Weights of a small transformer language model.
Size: 10 layers, width 64, 1 head of 64, MLP 256 ReLU, vocabulary 8192, 1.03M parameters.
Architecture: rotary positions, biases, tied embeddings.
Each number is 500 + 25 x the weight over its row's rms, rounded and kept within 0 to 999. Layers, rows and columns count from 0. Numbers have three digits each. The size before them is the row's rms in percent of the matrix's.

# layer 3 MLP up, 256x64, rms 0.243, rows 71-177, columns 0-63
099:513521500473486542479522483497446528486500506527513536483491468480481494511495442516523492515534486511501499480506467491522456521526524538534501506482521454481496553440508534484479494528494496
090:497459516491490523484532515502509498522482462487484488476505518493468535511545526494502501516527505521503471477498455465484525490515476484520487486471590489529533503512458531505485534483511451
086:487487500503424475508463453505510522499461522494509502509458502545515524533488489487487503470500461485496523529502504488539535543522534464530515497477496521523516541484502519497541464504515481
106:522503497466475493485493464519548497492502444544510479524477458469496552500498512528501508505468470513485490530449502496501551515485495505556502503472502503522500513513479498543499507471530453
096:496504516455492516513531504463484522506538489447454510563531494507520487525481521467530482467540521472520531513507502529473506490508484497541464506482524499476498476488488543512462467505487476
098:475509501467480532474531517492524471518505516496494493525496483520503507512515523471502508522481528537472502479501476497506471495538512448524494480466492512442466498505540487561510519541489430
121:474493510472484470472517508478511517481556487487513487527488527537511525495478502501485467510448469443537505516549504500480509509462511463544463518520512499543522515495489486490519501506544460
086:483500526482482467489524501479488526456541476488509457487484487531438509486488527534511507460466525493484524505509480478517482500482532505540562495466485516524497510507473517526531514486455532
098:515479504470527526474509507505503517479572472503549486523509485500482468479542445493504472503446482506531514473499498467515515533494506502502510506525521485523427500483490513499525508504463527
101:499469502491521506510489478524544473510503510498489489499468546508531517532507487471507458513469463519451517516473501445530510451459520507532515503471522492529510502501523511509504567465501473
086:486499543485527468479496500500531470473490563538533470506485502466512506490566539505497517476513454511536502486516498500528525455494513464494440506504486495491518474517456510490496498497509518
104:512505493481506481461474476500473459512462517513467504512464475505550526496543478500454524521461493512531477527531524486542511472519550482512489489485519487488513511517482525504505492573505496
088:467526499537463503506503535504516465514485479518493506494491470488478489506515485580516453502510500498502499543507458446551479504515472480493510469537509468524496470472539517532518490505499499
100:469477475478537481547511489480471488502527516493539494531537511486472493548490490504481517543521505514500524529459477511517465495532473486495505526493488507530447497480500542455495514519517444
104:500493497500497474551479484513506511477502501429472452490494515490539541524495512528484505548481506478496454525504538533550509516528495490488478504512488539487439534479478494486504504488487487
093:511484556506488504461484475450485499473481445500530490496467494491546484499512516544466493515473517519525502494537515481509466527482474495523482475469492489513461511546518529531544528501493517
112:477478525462463516525540475527498479503510484520462499518487517547465533441536492524484496487448497495531454488515500474508510511492534502491537499491551484498516475531516491522493507491524458
101:523501511506521468511469536516495526501469500485451508501524499484504498502479530507482479537467458489540514513492477491495513524482471435485471520508500545541522453550471503534505459499514517
102:494497493508468476531517530470537521506531508510453537486541478439468485556524443512516482499490497500516517531465507484495485468507525473521536506493503488535498496518495530448488487511482505
101:518518483495460511547532522467504491490441512499517519546524473463492486558499458508475505495510507502520493485446490539525518525503557499529482459480524515484504503513481501475473504482517483
101:485502517477507525472472565520523500501528479518500520503519528474485452510478474512483491490497500512498567514531493537490496491482484469463520530490474483460474469503472504447528483532516538
083:466494537497426502505503484506507515538496526534530498504501518502517455453543494483489501497493541510479470491512525507523498487539492472517510564497484509512474528500503486482451492527451486
098:498517489516547485529506533455485497443487517507518489529517462488507510552498496500518524530516484517469498500459500504521440546496516474491499494494484442519477532469502494467509544478511490
097:482477511483508473505511514470498514479470481494509486540496471499492495485536475463503509495488444484508556547472463493525518496526471501490460516490528538514484484507476504537517482572535523
109:460501522518493498493490499505530459504488507489514477528459482488509577535485488491468486532536534500524545499532461507544502491491495483462510508482522486487497479512495491480480451538462535
092:554520521485524494478538519511484499527542520505502437471511467515493516517518456490505499478447503522506500522514527516502517509503510499513476494496551465512463471494464496491527472430499505
092:491464533478490537493527457482461511526512536486494491468500516464492465516521453505525516479500543497522520556531503513485495526497545521470438481489510487478483486526487477528467489501493514
116:492485502492487511475540523500499519485535498478513490477495532528536486536471482516449544547472494436514501496484488475493554539499499482544496464480489489513507457494473495540476519486519507
080:489489520474527538486513525466459482471511485505506530466455547462465514506486497529476489475496472502501520519455562538507483532504531490484510505489494515493526551501499517458490490490528533
093:511509549445502523531454477461520500525533489491485474501477478514482525490533509473526502463532468495513485480508526498509480473522505466487517567499504480515530509430498517512495476508504518
087:461481517488458552500546493503513528473521534505532507544476464484497517501482481490498538505526507494497513466533520480512480497523476482446478498477508460532547476517475506452477517494505523
092:513528553503478506491534486482495473466536544510494524508528524523484481517493521495476509504465512506514499502491484455508459536504475422508510537499465482528492527475504486479542492453494481
095:471513503437492495476508465528453501513519471513479514502515484459504511513507529505451556495509478516454486500543501496492474495555540497520484483530549487521501516506502485522533481524474494
090:473514513478526482489511482473498548469482534487517533508474523477497529500506451501430482534493458544484521500496536477510545501475546529488467522519478506483497533478476489484494504509525500
095:504508489501512510507487551505495505464521485481531509450498498484524498584494533519468494481482485497525488494500486501494475508557487456506498480458515500485454483501494560517486515533458511
099:500498523468481474572507504481512515460517523537481501519507483461519550515504438481508489503484516478488502472465534505509562530464527483507489511493478486493468519485500517489509458494532509
093:507517536469476513502485462483509441521501498449521485552488537461527491504512527511451509494487540446499493514495514457530496500528487498487506498477478544530517510506497506498526514484465539
096:536489456475464488472518472547504496455478519479502485479536539455507512528507520522509489504519508490530491482540513496499499516492507487465500539485539481492416544520479490510509492481498501
074:480520518498487457472522501514519519508507504499494473506435529512454514485480533475483530506497505475494555475511466535505473511534532454524517523488471475524550488496512496526485495509490444
100:475482519495502488486467490513511511483524519543501498498491518514522499557520494493444529525501520477465534536489477513545525463497569465497529501512463452510487505485501484501510473471478468
105:520496523501535515475524459499478535466517475456499537548485473522485520496508502502501466512496487509550482492556480537493521487511501521545509495485540436486516496484495500474488460501488465
086:451524480468459516473516513484527506505470487479512513520504433453521481513527493493506522513552519491524498498503549490556516548505501501470477486482482471500499509530522488487462482533503484
108:532485501531492480549470492496503507465491508503485487476473462511495513500486453533518498507479468529523515528469498475504536531523488448458475521490529485490525479495548525558535507469511481
085:473483489530489503498517525549506533488464496491531509495551533471491443497492486515487490480496583461495528490510478484521465486482494471501523487484500485473510507512530528511471534496541530
116:487555521503475520478490533534504485475492469450493487476472539461511489504487517543494527529511537492501487501521546522475545501516499476519489561506497475469477512473502467480461476493499500
099:509510494456467507455519463555510459506469547500499471467483494531523542484497491512490516508506546564507497472506498496503480510522493527495476470524545519483509465520507523489464477508489475
097:531527534532491463501498449509523482503510499527513510515510522491482531486540507510498477519481528488442516494485529498461483461524519464476519480491512510516531494544522507507512459468454446
105:497498525499495511539468467473482478485504500478484511542540527499521500512481473464455496506487488499512509439496512503511520474473473502523533536478525536520502507574468495483495522547476472
093:464480440477512491542523505538514479477488505508563484462528477475483521486494473504500536506518501536499475524497523518563464508496494520508480511491500466519508471460457529508499525481492514
108:492553494471512457504495471511473494449451513508518470527474487505515470528547463480508532501519507536518501492545512491498465513531518500530503516500479463462502515501492530525488478504442505
088:484493482505487544473475458547488496474501444486523499523475543488526447491480479530537505539490522513500493478457513503497522528507491526559486535515484516508475504499513486503494527487478452
103:480496519482498483545533461492493457492517507511532459535524525492457499540508462530489499471504490522476489474539467541518510463484531507478513513430485489511514512511465536518512496486511513
092:526503485459457496506446523479509503481530459486472517457534507500487553558468500507482534511499515514529486517507494498513504543476470487499498507500539506507442502523531522514482496523468477
089:503447542496511517477506510495517505479515488485531460479445525480486472497520493478526499537456484507493492497509530497510475525463518547521463501506530546501515516482521529481538506437484482
089:493510573501462526506508517474509435497507502469447475523484502515499488515489515509545501505487464459504488488489508498497545457490540538542481485463521521489531516464509501500497503505491523
103:518509477493478534505531526487510465493500483527540526500487538489548475500479457539539532491469521463494471480487539545489492448499556496524486500490475486509505488471486474482523472505527498
096:507524524515479474501499473487550535486540488500486490568477482479480511501491490497515543455537508482519471503474481472544506503497450475518508520499487513463460503536509476514488505509475554
107:509504521501480539463485469539495519485508483486469499525503508462520442511512455522532500480510477501522518517477510528512526478442513517494468511478474484486508563496482525451494548494509520
105:506482496497490504534535478532522463511501489505485504495482492473566508502476481497551526497525460505497478518534505492498475501477516486530510462434530495556480480491524475523500450526521478
113:509515510501483488512533467554477521510512470499523484506488486507511520493523478482492517502509538493535452494483470497535478520526524477529479478496503512548443479512441569471484489491483491
100:496509508517526512480503507507485513499530437493494509518509529446502451527520492542568516487474502510465495523514521481509480484476497513504563486499468466480511490546506470493481453521485505
099:484528548527490494506474514471486529485489478485492442532481462510543505510494497543512508545500475542515486489448544465469505498468496497522494487497515496488521536488548466510476529508486479
095:501511508454451550500540543503474478500492504498472496509473492505515502462506494535510488473475500487517539526511449491535457530543519487494507458513545532502485459490506523498456508513500491
095:524530514469452517439552517500508477496495514490531500491506492515488531503509521523478454500522507509495474533506441475492478535527500527513506474515553461519518485471457504482491475520514476
095:435454533506493486529552480467493471505518492478514501524532508531497515491444537510492501519491476488513501480508502535503523479459475478508516494513532496518484519516551483507509519521465443
104:473471514500527487495510480476460556476511502539500521470503491526480456497517451504468502490509484482548554544514499501528514482488461486506533445491525487495487509485478502513522486545492529
103:479476523490495475455481479524475472523535496514484469493492494500489557509534518464515532470523522484525515478466501441503501488509500503519512530486522524455532480483527500491534544527449507
095:470501489512545514462488488513511508511524527511502459475544522482508503532504494495504472468553520524507504478490525511500520532476510462535467489497473463463494474493517522475545461515556464
093:462512516500479493523496503499495499537517519499503498565483565495507458480467485538505508478494520497552475513491516475537512463460467492537452490470486529485477472492506484518533508503487528
109:530512528459518510476469447546527515471493474515504474543510526508500519509515529461493504466495521535509476476526491480516482478522496504467526496442519485445532533459506520507503489498479491
088:474485550480518535472482514498512489523476469489477514530540497491477488466528526553497443518504496456496529517491502496503549455519504494531478439535517480489519534512500500498521488481493489
101:493505508498491512476495529529529488508508494512501493487485483494486466464506503515456544541488482534477552496473553496496458501492527486488500531467510459522456553463522491484548489478491532
098:484462543499543465504492504468509525501492477513511491450495518481503543497529496548519487512462520531533530490502462501507502522532460502535512535480500467470469502477511508458485533502474462
103:512509481463543478567518481494455468520489476497546553500498461522469463520476492524513521495482468490517512518502508490517499476531498473511506438506508495500496493537490508525504496543472469
103:505472534523495481489543467528481526516525506443484483496512504499528496498479475466529504490463547499543489568468529506512469503509490528522511488462497476478521502529489466500510443510500499
092:483524499508501529512478524517498539493510498541497531513477497519436505469533482548462532504478489530527483498533526489485480519473501460514471498488480491448477464495464495518463537539498486
104:497506499469495523446539546459507509522463511496542509485486445482495522550523506509462497472483476509483531487466493503526482513487508455483490489506490521494518472504516528476546538542520501
103:504487537525497523515482510503547463467492509445484489499494495472500479510516512502551535500538522512474468490478475488504503523485545470493500465462538482564500534479479538482505484476478488
114:498513521456471525490522511468522494460461492512528503458465493488545492504517502524495503508512532483524477472530575528501506529505539507515457494501496547482472501483496468515482461483510467
085:513529521481488474530502517515449497531484503470513513500538528500514490501460521476493456512482485528512550483508542462503523447484536514519469504490536484492511511456513518468476478520464539
089:513437477520486518474517538496477489477461488503525506515547497471515506503473456495514521504458520494493502548527490496533504509496486460498469513491534523499478554512516449536522491511467529
092:522551481511498523509476513503485478498521457485519476471462505500490500502535482521505505558506493459473476537477539500483477469540519476508508519512515506522494468482472549483547458477525529
115:541509492492475453544557541490502512462510480477541497476527493488487501477518505508460496528505495513482508509482521456544459454509491483523518506496492531481513496494480485506493529540454541
094:499501501550500516472508478470511522488496497509494510510515501526500523553508526518519520508448507451501491520499509501506450511553517453486483498458522504468511549522476494455521469476470461
103:481514506478539488480503550499461479507490504500507484521446470513459509528534496503477538494527482499519480510480539516541468465511538508541485483502510477485529520453485504474559507484520479
102:513503529524524535507549467548476499503554507476476459491487497489516514520454501526488514469490530502470532490501498476516494529471461492470489509451458502492490532502504540473537475515474516
095:502502521509497467511503480499496507517491477529479505524520468536518538485469505553519476527503466444556522509471478509514496488494489530525520481487473496455496487460456515500488570522508494
096:523503497483471525535515488515448519517537534509507494531496503498494511489531466540503526491467469498512478555474526458456482475520486475457504507476532521513482504546505484478526460483471479
109:486531545491507508510464496486508544479506492454478512486495533520499463500530496527455516515494465535541505492496555500499456437511497494539504495501520502505528477440470516482489515497501524
099:467506482480527503508494488507512490502454501488492484480554507449467502503521493531516464508539510482502532518434475490483462527468485521517548490487553475485504545498523502514541478490503495
111:500458498526493480526527464528533504519473513509511484476476516482518483509480496502482499565484494474557540498523527479520506466494495492475519515504506564511464489444482497503523453504530498
108:513504522518516559500517473499510472514532510505513473496504520480478499523524485486507543529498492494482537517522485465505498511482508451422503548496514494449465474444495503474502517504484535
101:486522491497496501498520518472502508482541491512580460477470546523512478494501499531491525496492505478472480457509528458467520530441517476490509520481493513508511519519503481481467495540509451
103:486520549466491517509552446479519515473461463545451510489514476488459503532521476482496525489498478539492504471491500517518478540478520504512501512497482474536528526498525515451526507486499504
101:484561521520468450539495507472571517488483515512523503500486492491495504533495481507529463466514490502495512476551506515533482492498487497466505510432533486486479516479543483477491496502486483
095:503502523505506517520457510487564537461524500524512469522469517467498541494465505493486519486497519512520484491509507470466509489524445461523528473502502516509516461465509529528452487482472463
106:516495490500483467467519532516507489445524476468514517505492506499516507486494476498493491479527507518556456511444523503505478461467490465518510520488532530573497500525510496476500496536549485
082:485548504480503498535485456502512491532544489476502539521460487466486485477499467494477534516483505465437480527527503445511508509543506509458506534492486502485526510521464531489532493500512502
109:483536520504492422491478481514481472559531464483480504493506519479525533510531490500502565504508497487469476545479512527492479488522515490522515520503514495492506484510530511487512452505446488
108:457465468482450563540522501565514509460494501520489520510505526492528471478534441529500493499501462529486488515485516471512493512519506502507508474499490467509488496455508490517527485519519500
109:490541483469486527453471495525471524527459510528548461483537501474512453541478507504485498491520522490522512542524533529475489471499495471515517506455500525496503484455468496498498508532490523
089:484490531510465481509494483506504499467558495518505500502528509480496454489530468487478499516500512485456493475532444454533502543547509492480513541515511525512549496500510510482527472500447518
101:553485518490473465498497513522499498480501511494537490533504522454535521501420504494450530480481550474530503483486478515507525479507522504473478514490500535474505455507486475505540520510479511
086:471520467544511495514460481503480494500524491483541539470523550445491462486484513566478486514527498480516518516513520488501455477536504491457489498505493502492504507482502537494497472554517495
098:468534543457466516502467449510519482538532514517491513528493510537499482509516498460480559493466490525501461526498500515537496491495502456475485511494482513507456510482514532455529524506489500
094:483519520512491543505487475543514479480492489486513475521474540541454463518508492506475488470506479454520510519498500510551524482528522523474457484500493502545529507534489525461516448482517484
104:490486457524498501467495559493501510495483524499556526502529512492459522514456464534533517478531482514480512447521483512501476513460515479493518512467548483478471494522481514485498479545510509
# layer 3 MLP down (transposed), 256x64, rms 0.121, rows 71-177, columns 0-63
097:522504463501507503500496490451523556524531477491526528534487552500468472485551506525527486516490498539456520502476497499455511495476463483499525484455466487527482503480508512482510470475530506
078:462526435486493465563529515520468534488529469503531521462522500476490514486491480514502492519473530526500510469536503494520472512469516488514509496513495513510464508499526502445464494496486549
085:466533468509481541526444535489493501520520542520492485490466493549510535483503506502524520545467474543500516525457476516445499482506502495470519482480484487503500514520484508510533487464474476
115:538501495498496514484556459493434487530473520467492509479519525486501501485522484487512478523518525493535469472472534522467497507502531494508530512557504485505467496440478524530502503525471487
098:543472490499524505532513483465494487523455483490520540498510505532538520509508480528496507452535503500470442526488492527471457470524486516462506524514499508543509513482508477476451495539473498
098:512510476523474537500467508507485520536453529451506512520485496487523459521488481479498535519521477471509477470499486492533487527542489456465495519516507499521491562464517449534514502497523486
125:486533480554477521448509467465476526523525461536529507514532500512489479518508516514519485520490497494460523501515494440495557476443479493494475507475469499527501501492492535507517506505529510
094:494507485494473527481483541512482523536491500533527493486517499489499530490520513486485488564519508487545463512521521487477504493520492483525446457514480481509475502537492510494462480474560442
101:479501495550504442503518490503497471472448486476456500510503510527586491544464515488503504522529501500505504548471501508511483536508468486512499512516468510489517517472499472499469495525515529
105:485517530498497549508516490472489494511544542471556495534498517459499524506453483486479497495507542478504482484456474480473516492511542511546502487523489523474530493450476498473475513511463510
078:485521496486478533510463525477475491504533516482476461446482533500472493483518529482454517496475510541540494479516534503505501447493496509511460502516500524550480554504516524461525512518514491
115:503478532499464520487532488495476483509477531512482498500444494528463541517506505537468495476503457480505468467478509526495496502543544493491505597499493506487511528505521497480488513490488477
072:517505506532504518501530487506468534489522491496527516508520462525500485498513469461491456548476472475439508508519553495517485490472517444484491548502498489493513510564476482521499509471488514
110:509478499509520552483508485438493492513505482472501490545494422481544522514487501534474514516475529477532508549458500514476495502533481541497492525510502521493519518490509488528503466487472477
099:508503501500527490536479533531543496542472479511530469542481493529463503532514528529480505465511546529487503510471460476505485488497490486535482461454487527462468477494506526475481507482506538
084:492514484469470483511511516506501476452443577488476504497495538477472489526523535507505500520536494501496449512499476532449528481510486507520525513540512477488496498507518515535509494484504449
118:469507552521452504541482505512525503507523492535441499496463469472485502474505573521507486491526526486532493513480476477478472523531486476484495489478486508508554505499463516490503491527524518
072:468519506522460520515507489531455520535525480543518504526482552491517446513532450482475511482515487495456487516521535508522441481504496499490524551475496519508492496496471500514479487474501483
099:469511477516483456468494485534479490546493448525493503484508518472515552526482524514495512532494502515473462489485505509511511489503531526486515530492518497548511460503567475516466470503460480
084:519480521499509524449508481523488487511545470506450446488460499479488506490488503493539531539489469492526516530511482484537490506460486500491531520473459494482490515481535500515524492553491550
103:489472507523473535493507470484505462491503492489511511491466462521492518490520535430513526494510512536507495476465501472505459530478542514569533456480509505500522501513508515512525521468472470
083:491493523470535507493505508482566505482470491514494510515490451474503486497468544473498521509485499516519511481456472516473500570507506509518498461463548473520511506468544498476522484481535514
072:500518534475483492489505471498478465475498520504498521509518495530511494466501494492515455497526484492461469515516541511459470522541518490479508581484486563474507499528499517491495490509440505
098:454463526510514489510502503511526481542489485469511530473498479506539488469528483517478506466455502526482472521480508536449539460483506512476492478523507538519456531469523519508509513543512517
104:478503546509527487519469521496551509496507445474468521472440460505474524516520504481492494474483545518526527502509478490476499484465505550508496523487491491489479494517478511480523533540471538
089:533506463512483498478455527465537521468477478514517481521466495519464484545466560527528476538501504523491505481530513474471517508468508515534490440486511512544502501513511485508503480508503482
087:496529454518538468554533520501490466501466515486511533508483460491490514501504523498451461492457519509450487517506471518517507494547491478505451526499517505532512535504481488514480543503516485
114:498524511498479502451485509499525509506486505469504488508474519472506435550482478463513516523470488487525536522521528457532492537512479514498486532545476465479485495448521524488523523532493527
075:521512475476492489492526495485539521510514437542511505507478502502466521471525515480508471507495515494521522455480468514512500510464515505498458433461529537507503517499537511554498531465517508
096:520502509460501502521529488473523454528488536503491491462508483456497486507479502490474489490483495543524561506554528505509510489527487535501491451485503444494541505475490478500525480511482549
090:488508459502492525519506528495530476487522513497501499517486523545479511457481512466487468508501514497496523476533513468453474466462457506536469490503492512477559512464511501499533537475559511
097:443500454500512463493455520521499499469534535523510510501536526501510514514466503465495512451514467531548535474505506518478483475549502526465520517541493473475501515485505475526507513501481494
089:481508470463517526472478499525515518510494522516471496458535477487504513528492492463493513503511519519489490422504555451521504525483483477503538500489509468550506474495548487542496510511476496
077:500486514468515465482486467499468518483488536503495463510492508505532489511519474508467512535518462524518525495498528457521569534432536493522493499481514473466487525494538513503508496499527461
095:518506500483477512499505484519487493522416575507526495498513504505481478500534487483515513503515476505477525493559496505501527469504483490460479498493490425506559511492526490520487485512497501
118:460510490550474527509474499515482449549485478505479466512532527504510456514490526501487506505477504499467497470506515502512437476508530482525509486488543515527459511527501534534451509483511494
096:508486538542542503480506491461511498512467518550477489481482481500511522485503515535501474472497486493509516452510513468484476445553544495511463505467523463518526517496479492480509504510556485
094:480519510488507559537486495489500495525482490516537471529514474498522499503512487516472522533527500461531517527442491529523526535471504430486481497489468472494478498489502484476520535528510457
072:479466438499443496498471510468513451515499475513472518509511502494567523482527514473510498518505478519510542551505512545478481516502476519480520475504475549485477511485522486519518496506512484
101:514482507499457540552524551507533545517521497549511452444508475513484490491498525494523463532459503487501490506512492493518475472489503465532513462528512481472487504530502479479489488479517481
080:495517501502506488512492464511455506520504500503521517478511521481491531473518479493508467479511510477450485540483546502522430475521507459492544587489472510525510501491493516494480515508500470
082:494491457455454485504510528513505482524540453512463531495516503492488538496467540476487486497538498507507469496494547518500459546491485514474531481460479495535534487481505491514487546520521503
115:496528492487495509501477485503497518509470496525489518522488517478485526497481520491493516518513469518457527486452522536522519564499540507488508545456469503443465524483493498459487496517550457
079:526565488501529525483509493520494517479530541486503539505453487486476520533483484514479544481501476526526497461513474488462471529461528493548492500526509489486476495535470495508504474465528477
114:505487505501459478469468531474508458476511468510504490502497507455540488500478446504516509497519507480501469529496496499545496555488540511524520477543519511503492506482561485508519519496447536
074:468516558548490509521492507493471506477515516482536510538513532477456459497484469502492488502466484488508501501466504472503487504511484491456530588504485518513534525492529483496476510513467505
101:492514484517474484514538523531497468508487485527494467464494526463509522516497532464525516508492518503533519538518457523463497497479554531521519478504461470467501475476483512458514493540457525
117:532459487518490484528484494484460458551514490480501516559533509553504455506476500509510485528520454492528475505491530506531486511478485443528475529479490504525518474501515519512507471486492483
083:523498476534481498536464474477510480515517475507472514499532541481488479501516503526510450516483492475500469494495474438529567495494532513504522445507501507488490508554526526502521495531473486
119:526510505482529466513497518514508534509512531499483500513505476534494442489508466460555471521468495490522497540494506487502464446535481516508541515497493496517475498482521503453489502533444531
080:521491467509481487489478518475534482504474488488475495479467508458467508499518545508506500481476505499519507521481519526501486513485474539517492460537518482567451508531533534493498503576499483
106:460557447481492473527494488496514468541568449448515506496514481504472506515501522495508509541474499506514469497508516500524500511476511523528503450484522503498506476497474507522530492479478535
080:502468447519492513523509470526518508563528532497509449481458522527528495423505529522497453509536495471499517509500495526475501487500496522501501492484491489465513555497493489473507506513511487
082:503526494487435513472508540473528493514495450551489520512516472505521479514506508499479486445514486525524540488528487502521487508512490471532474461511490455478462480536491518508503488517535539
093:503494500462506494504477441523486518494479512513508500485506505490485535495470496517509480474517494494499473501517458474447503530501521550549546496507495520551449468510540542468499519500519465
083:479490463471549425502457470524533519483520486475514527501530536482535462515535517451469472478501503492495513503509497485531520472497522547494525531529474505508505497479508498495500475513482490
088:493543479472488505516523499539498469501491525531554490468527542478514473450457479524488501498507499467510463498507521497471482527486532471517499559482504486523523472483496544515485520490501456
097:479486497495522529500489495490505534478545493537503511494547477520496506473447484447492460500445529488509500538500466512499502508503468518454525481518551517528494547480504500507525476473477521
109:486496450551496505518485516510507478498513529556504474539520496515462514487464526503488483466510465500526463484488525461457500456526531519531494492507528522469500500525446494511514505476478533
122:517517452505505537489501540496556505521523494537460486506494499485511488507496562493536514520476486489504492464472506511503479520459466507519474433438522521506496520487494518520520483477482513
085:497508506507459477485533494511514489529475490488476479526447475500505535543551533528480525516460534538522497479476486487528492520513548505505457515472504504518483510484480517487491482486436469
105:536493492493487516555483507527492478549537522459471521471477497499503527533508493469480533496553499512524502466474494523494506522495510507451524534481509477459529489470456480531475503481470494
096:473516490489500485481489480475517525528539492561458509509488527503465463513552481480489521533491484508523485537483497494482495480466482493469494513483502432538484557506496523513477534504519516
074:510499494510513484534459463501502519512504495478494515484487537473474483509529467497504500508489488470471523524498575537526472453499516435497514561496481523507492487537532484526502522504479475
094:524528484484495535518503549485572492494500438508494492467515507506488487490537492457489485513485525514524544534514471531470478516469490480530457484521517494487473506478458495509533485494497528
106:499492480523502483522549516490502466506554450478471512494480486546515491507476511483512474515491514486538535502483519509464540519492469523506496417539509511476507516497489480491499474540467512
105:487468482480466519473464492561465530521489507542500479484507483563512514501550483471486517524527449499499542463493495514496514480479501486503474532529507545507477488497528477483519490487481514
083:556526464497515516509482528526508512541490496539512534534512501505504465511505504506494503519455512477447488487509507462479469467539452499483483494520496481563492512528475507475472488466479526
097:504484481526558485520515532486506496478518495502506457465494498474502484479478517458480471498528509487491513515547465447486468504501510543532540494549526517468547509518466490515460489492494513
115:511491483498494502450507466494491529522481518502545536535548508512510487539505435526477473505460510510477474514502454492499491458459466523478523516517482479514498542495491494525497501544521520
083:480493532498535491503533495529493464473504565451508471502510540466526513473505518499527493508533538506501474476464483489482502487498533476477519470500494507451481530509513544511503471508447526
101:489500457535490463531503493503478473491467527494543515490522498506500554500501531525510458500513494463489467523477491519488526494531502483544474508490474526505569495485480476518433519494517488
108:537471523528474504525504530476492485479527467498480487492543451515468476496549493502491514516495464536518537524500422523483496520493508514503509481479476493477452472545502506522526481510509511
117:413525530467523500482480471500461512514527486441528502544482501550482537509482507503486511492489525509493516538482473470504518484456493483484540509523493522515495524481526474502505492503515514
103:559464484483505509502514531512471514491489455507505509479477510505464459504504512504509496484531499532478511480504493485537513498531498513489502470532501509497423523476529482463511491543486575
086:513522476529482516511473489489511488507514554462481471532429493524496536504507541519518489449475511517507487497523471480446542490507538505489503500515463510527518535482508504496509465459510495
091:520520549479499468470531524529503505525525479472516505544461523502473524491511530507502495482496468518458501510487524461485516523533457493480495540511424491497507521451487533496501495489502474
094:464535465492460500497517532493497469487503458495500504509463471514527534521477495456519507499446525530536504511506480499512503524488481488519499457535532537487448523509492493535531466484521538
125:472504477504496518498485541530517491510526502491507465518444524483531469482519506466497557519479505516560519485500525494528458518478528515482500461509514477498479551489450481483486465495521527
079:507437497506489535493471540452464516507486487510526522460482477489479519508523503474501504538506531548472492491514498510451463518470530503501494520523485519545478512534508504538486516471458508
085:521530500501491496523503499463488528511470494487502489476504482558480474464517454523498432512526509460466459490493524481485481471534506528487519529554492515541487509529510502499479521483529532
093:518470488516534456514521506505534512527484506533507545504539488523488507503468504471460458472506488517515542488525474521508521499469494496504486484512495507493520496508466454511416515522459529
126:536470471538457497485521562448511450488498489540488466511470466501478533520488501509493477473461489501518499536522490506490512550493497536547504513473518507485512508529505498525481496469510490
102:478517495528495497548530510459484485540477488507496560491499525508471543482493507516528502475472512480470514492558467544445467496494502501536472513530474521460487501499469483489488481517515511
099:520476485519516466469478514518473486548558519484516506542488504533481442489519501494458495495500480490478516523495493486488558488534484533516458501512483490473473532517530493485503473537465521
098:500439480475473505533514517515481544480492492468489491485556491547534515503518476503479514500459526515528486498530485485523533537455513464492498489505494522471453516511502454498542487523494504
081:481487483502507476567501510462487483484490500471492490478490519447506476497459547465502506524468516536534524502522501553528485491504531541474522493482489503532481507534461492479523475500521537
094:463445467466469510493491518492513495534464571550482502509519475504529475520508545501471509498511522496471527485518491513459515474512503499503479497478485519505447520492519499506511492509557473
127:484492515538458450500477501504458505483543528487479529498496480475520497513508532521486531503503548499508545487529507495486482470505524518518470525510473519516510559474457479481461458503528475
111:513504486469521540484473525495551491516462524536520509462451480508521484527571465468497505495518506527483490488497521495507522508527512509514489448504487500463487472539492493445522496518476491
116:529464536482471492533530517522487491520507519539498467494541520503482479536463509475535447470483457514490445476524554522500489510482514487505515470506495501514481501532498481484545514512508474
112:481507534478488499542480473487510494524514488485463468506483466496489472519537511495541542490478530537521536511483454532527538478524483485468472509486501480532463495495504466507479503551541474
102:508534532521524511493538455480495533480516495576529509465489480499472489519487483532524485537427488514484489513519487460489508492482484497502501516497486451534505492523487540465511488491482505
102:459476550534511482496465490477507511490509509469474509501535498512517503507452521506488544489533479520547493514510507492486520473482534491509454543474505447511494504489482514480471476556530465
103:528471471526529460480485516502483481513452480546497518482504493540503499524502481503464504522490507488521472509490526514489482485507503491482455525489448499496519503484495523517570460529569512
082:513491469532523507528476461506489477514492504462461488486478530505515514501503517489508497460523497528551479488528493524449481499506497585493481491554459525462487504509519501511481484493507537
111:468491493460497478433460462450506494477459512511516481513487492508481540515492541512474512528516491575507494507515494490487514508481566475494502524538496496511503513472520506510524515525502492
084:532479509441538543494509504482526460516463508503478497475522515494524489525476497502507509521491487493520549513466514492526564516487480488532450457461517479486501479500451497493491502520536494
103:465533530491493477460442517490489481550483499500488496490468528453513514480526495467500545476531473509504509488521500494471559484539501533558486502508527485496505487483520489471526500502466497
096:464491494491497493537515482517531493496485462468486486474535498514495506532506519524536477511491456559472502514481468564521477451480496472468510520519450512544480522516495493509495508528509529
107:495479492496521513495457489505482490490490533501525519459514476477495510525504526513534539533512508522549483482460492492475478489495520526459491586479519489512445492508502522522517455481505471
097:492523525473522485488491543501508499508498553487477463533514481480480455511542556478498496499510482516528519530472488495502525526527499505498482459501481511502476519466462494527503523440517444
084:471512505464524505519502467471508522480540481518482480465482491480457491504535481504515495523529483552491486484526523523533515538505495489491578485488466464469469497497485488475513489555493503
082:513492557511534533487505548440517493506487506511523484524491475498498498519503499509541502494501524542504498537494503477481496489475534494481493439445515470533526479495501442516494511458509479
101:510524470536501480493508504462530483513475536494533532505499548485480485511507504523512479500467521507487489484503440522445506516508517537483474420543518505518521505489508504527477486475504464
086:458502511538533538517481471478532489508461516538522545478511465478485519479521503478511505513535474503505548503472475495459547504507530520485495506523490468464529511529508486461479504493463467
126:519514540491521465498519505563483510524555522473464487481504514486509508508479543495495488459497519472499490444477515490491491528527499497515492530503480513457537492506464519501508509445528454